Each number is 200 + 40 x the weight over its row's rms, rounded and kept within 0 to 999. Layers, rows and columns count from 0. The size before them is the row's rms in percent of the matrix's.

# o: layer 4 attention output (transposed), 768x768, rms 0.244, rows 579-585, columns 384-479
# v: layer 4 attention value, 768x768, rms 0.0993, rows 580-586, columns 384-479
o579,103,163,297,141,246,196,218,203,183,234,224,138,256,178,230,190,192,186,202,189,229,161,130,219,156,171,195,223,245,184,164,83,212,184,214,232,188,243,223,285,221,190,167,213,187,147,132,242,176,198,109,201,171,162,196,260,232,243,188,216,143,208,120,255,221,204,187,264,228,183,270,208,192,146,157,227,217,182,187,218,212,222,220,175,156,150,144,199,163,265,212,140,186,310,211,186,240
v580,101,173,220,212,173,165,93,160,237,194,197,138,299,166,196,198,200,226,171,164,185,118,203,181,184,145,209,133,166,166,195,172,188,186,195,239,191,248,219,186,211,301,198,165,165,185,205,234,204,190,146,155,221,144,244,166,206,184,255,211,121,219,253,160,182,241,212,215,180,187,208,120,153,184,136,241,187,206,174,208,200,176,262,134,186,195,216,122,238,164,242,233,174,137,146,125,125
o580,102,225,197,238,225,261,158,221,110,194,199,126,226,201,164,195,177,205,204,172,170,200,214,244,211,232,141,165,259,174,177,243,190,179,209,176,210,266,156,177,237,224,253,186,157,237,217,135,236,198,181,108,153,162,183,143,159,192,217,227,147,215,170,209,168,213,187,237,275,192,219,197,258,223,202,223,189,213,256,172,219,226,214,151,176,199,173,236,207,126,239,149,112,219,172,233,231
v581,107,143,224,247,190,278,244,172,218,206,186,230,166,208,177,164,206,223,187,214,301,173,236,235,202,170,203,187,168,209,191,169,273,200,206,219,255,179,175,173,187,203,265,241,225,259,282,249,165,244,202,155,254,213,117,185,159,219,158,224,177,171,224,205,150,217,211,226,116,251,130,234,178,237,223,176,183,173,254,204,201,194,284,290,221,153,198,201,260,144,210,210,186,186,148,255,197
o581,113,222,151,244,232,176,172,169,181,230,210,129,235,239,149,187,115,187,217,163,232,221,246,158,247,134,215,165,154,203,238,241,276,205,186,201,257,244,212,164,182,326,167,265,226,219,208,267,261,198,175,124,208,169,228,194,180,234,172,277,170,174,123,252,228,192,163,166,181,222,247,181,159,204,205,211,192,181,183,235,163,180,238,147,290,239,201,220,340,274,229,219,194,159,231,175,198
v582,095,226,164,250,205,234,135,194,95,153,200,219,208,219,173,220,149,188,219,216,220,130,191,190,166,253,201,207,212,150,221,261,213,210,204,275,205,283,239,184,246,238,204,214,203,202,151,192,228,204,178,288,206,186,233,201,200,261,129,176,186,255,99,151,158,117,142,191,193,144,215,150,265,180,151,251,218,196,211,205,173,193,127,167,218,202,211,113,269,242,176,238,231,196,224,222,223
o582,101,225,207,240,204,202,224,169,225,206,190,182,179,204,153,210,162,237,209,264,160,128,191,211,213,218,237,188,107,165,216,112,199,166,182,159,235,213,249,185,240,283,210,107,274,192,239,139,219,198,176,161,166,202,237,141,255,192,213,142,192,201,224,197,132,210,149,208,216,193,225,123,225,248,195,271,209,252,215,258,142,202,247,176,217,177,201,205,223,199,114,181,234,160,236,214,192
v583,103,100,212,162,216,187,162,105,138,211,222,229,239,185,189,204,129,214,200,191,173,175,217,219,192,250,231,168,212,245,287,142,161,241,211,208,209,206,251,126,239,179,70,272,189,220,177,169,180,169,181,213,245,247,190,204,180,143,215,275,144,182,268,200,175,102,176,219,174,180,214,247,175,203,168,295,239,216,213,267,220,209,159,135,169,137,170,203,108,133,206,223,172,235,223,146,154
o583,107,203,164,103,207,213,282,155,151,180,178,231,240,201,251,225,200,185,205,263,244,283,125,154,205,222,154,288,184,239,262,138,180,173,152,176,243,192,247,228,163,295,156,167,217,249,203,214,252,164,210,227,188,206,195,212,203,186,173,189,246,151,188,296,215,136,182,217,245,193,172,220,210,165,244,220,178,236,168,238,158,182,184,205,225,159,189,201,152,181,190,165,194,257,140,165,211
v584,098,209,247,223,210,210,272,261,188,239,210,180,208,230,232,221,164,233,231,131,261,198,242,177,219,217,174,209,240,187,153,196,205,210,205,156,254,181,219,167,189,167,209,184,213,180,62,234,297,222,217,241,249,212,174,173,200,182,197,253,191,199,220,249,127,234,246,112,260,239,159,195,195,213,151,151,219,175,156,138,151,140,236,225,186,209,219,178,123,263,141,107,169,178,202,203,191
o584,103,145,247,218,211,224,158,150,188,165,243,241,233,117,175,200,134,177,187,241,227,215,197,188,254,200,179,186,180,141,187,162,254,203,290,258,211,205,257,196,193,168,230,177,195,137,159,214,257,259,277,211,254,209,182,120,305,317,199,170,180,282,169,113,185,283,186,221,213,243,158,157,168,190,141,167,167,244,184,193,239,231,151,198,146,274,164,154,245,216,229,140,230,260,190,219,214
v585,099,238,219,186,238,166,238,189,183,216,223,212,129,178,103,260,198,223,174,241,132,224,217,242,215,204,192,174,223,175,184,243,220,209,246,176,187,161,200,134,145,209,155,156,181,169,189,163,235,220,162,179,235,143,190,241,181,163,215,168,230,180,186,249,272,178,196,177,201,238,267,237,251,155,159,204,198,251,220,187,215,130,149,238,207,214,270,172,264,207,180,190,220,139,256,230,214
o585,102,330,258,219,167,206,196,228,244,212,163,155,205,186,219,192,179,134,221,205,141,230,165,211,274,206,248,141,161,238,129,154,195,213,152,227,205,244,180,187,211,242,230,185,190,203,145,197,195,208,222,213,204,218,176,253,171,144,224,182,177,194,177,194,189,259,163,213,129,205,252,211,191,141,247,190,279,203,240,144,225,164,199,167,271,247,202,209,218,121,215,224,194,224,218,289,243
v586,108,208,188,190,211,226,187,197,185,219,217,160,196,117,198,203,231,218,214,280,181,243,253,234,212,194,246,258,178,288,160,184,218,71,164,175,182,212,183,217,172,200,236,308,164,193,205,199,214,167,216,156,225,219,182,269,200,202,181,199,141,209,172,219,249,226,235,218,113,188,153,226,176,148,200,271,155,236,153,181,187,124,155,183,175,183,144,181,171,272,207,135,229,261,220,218,199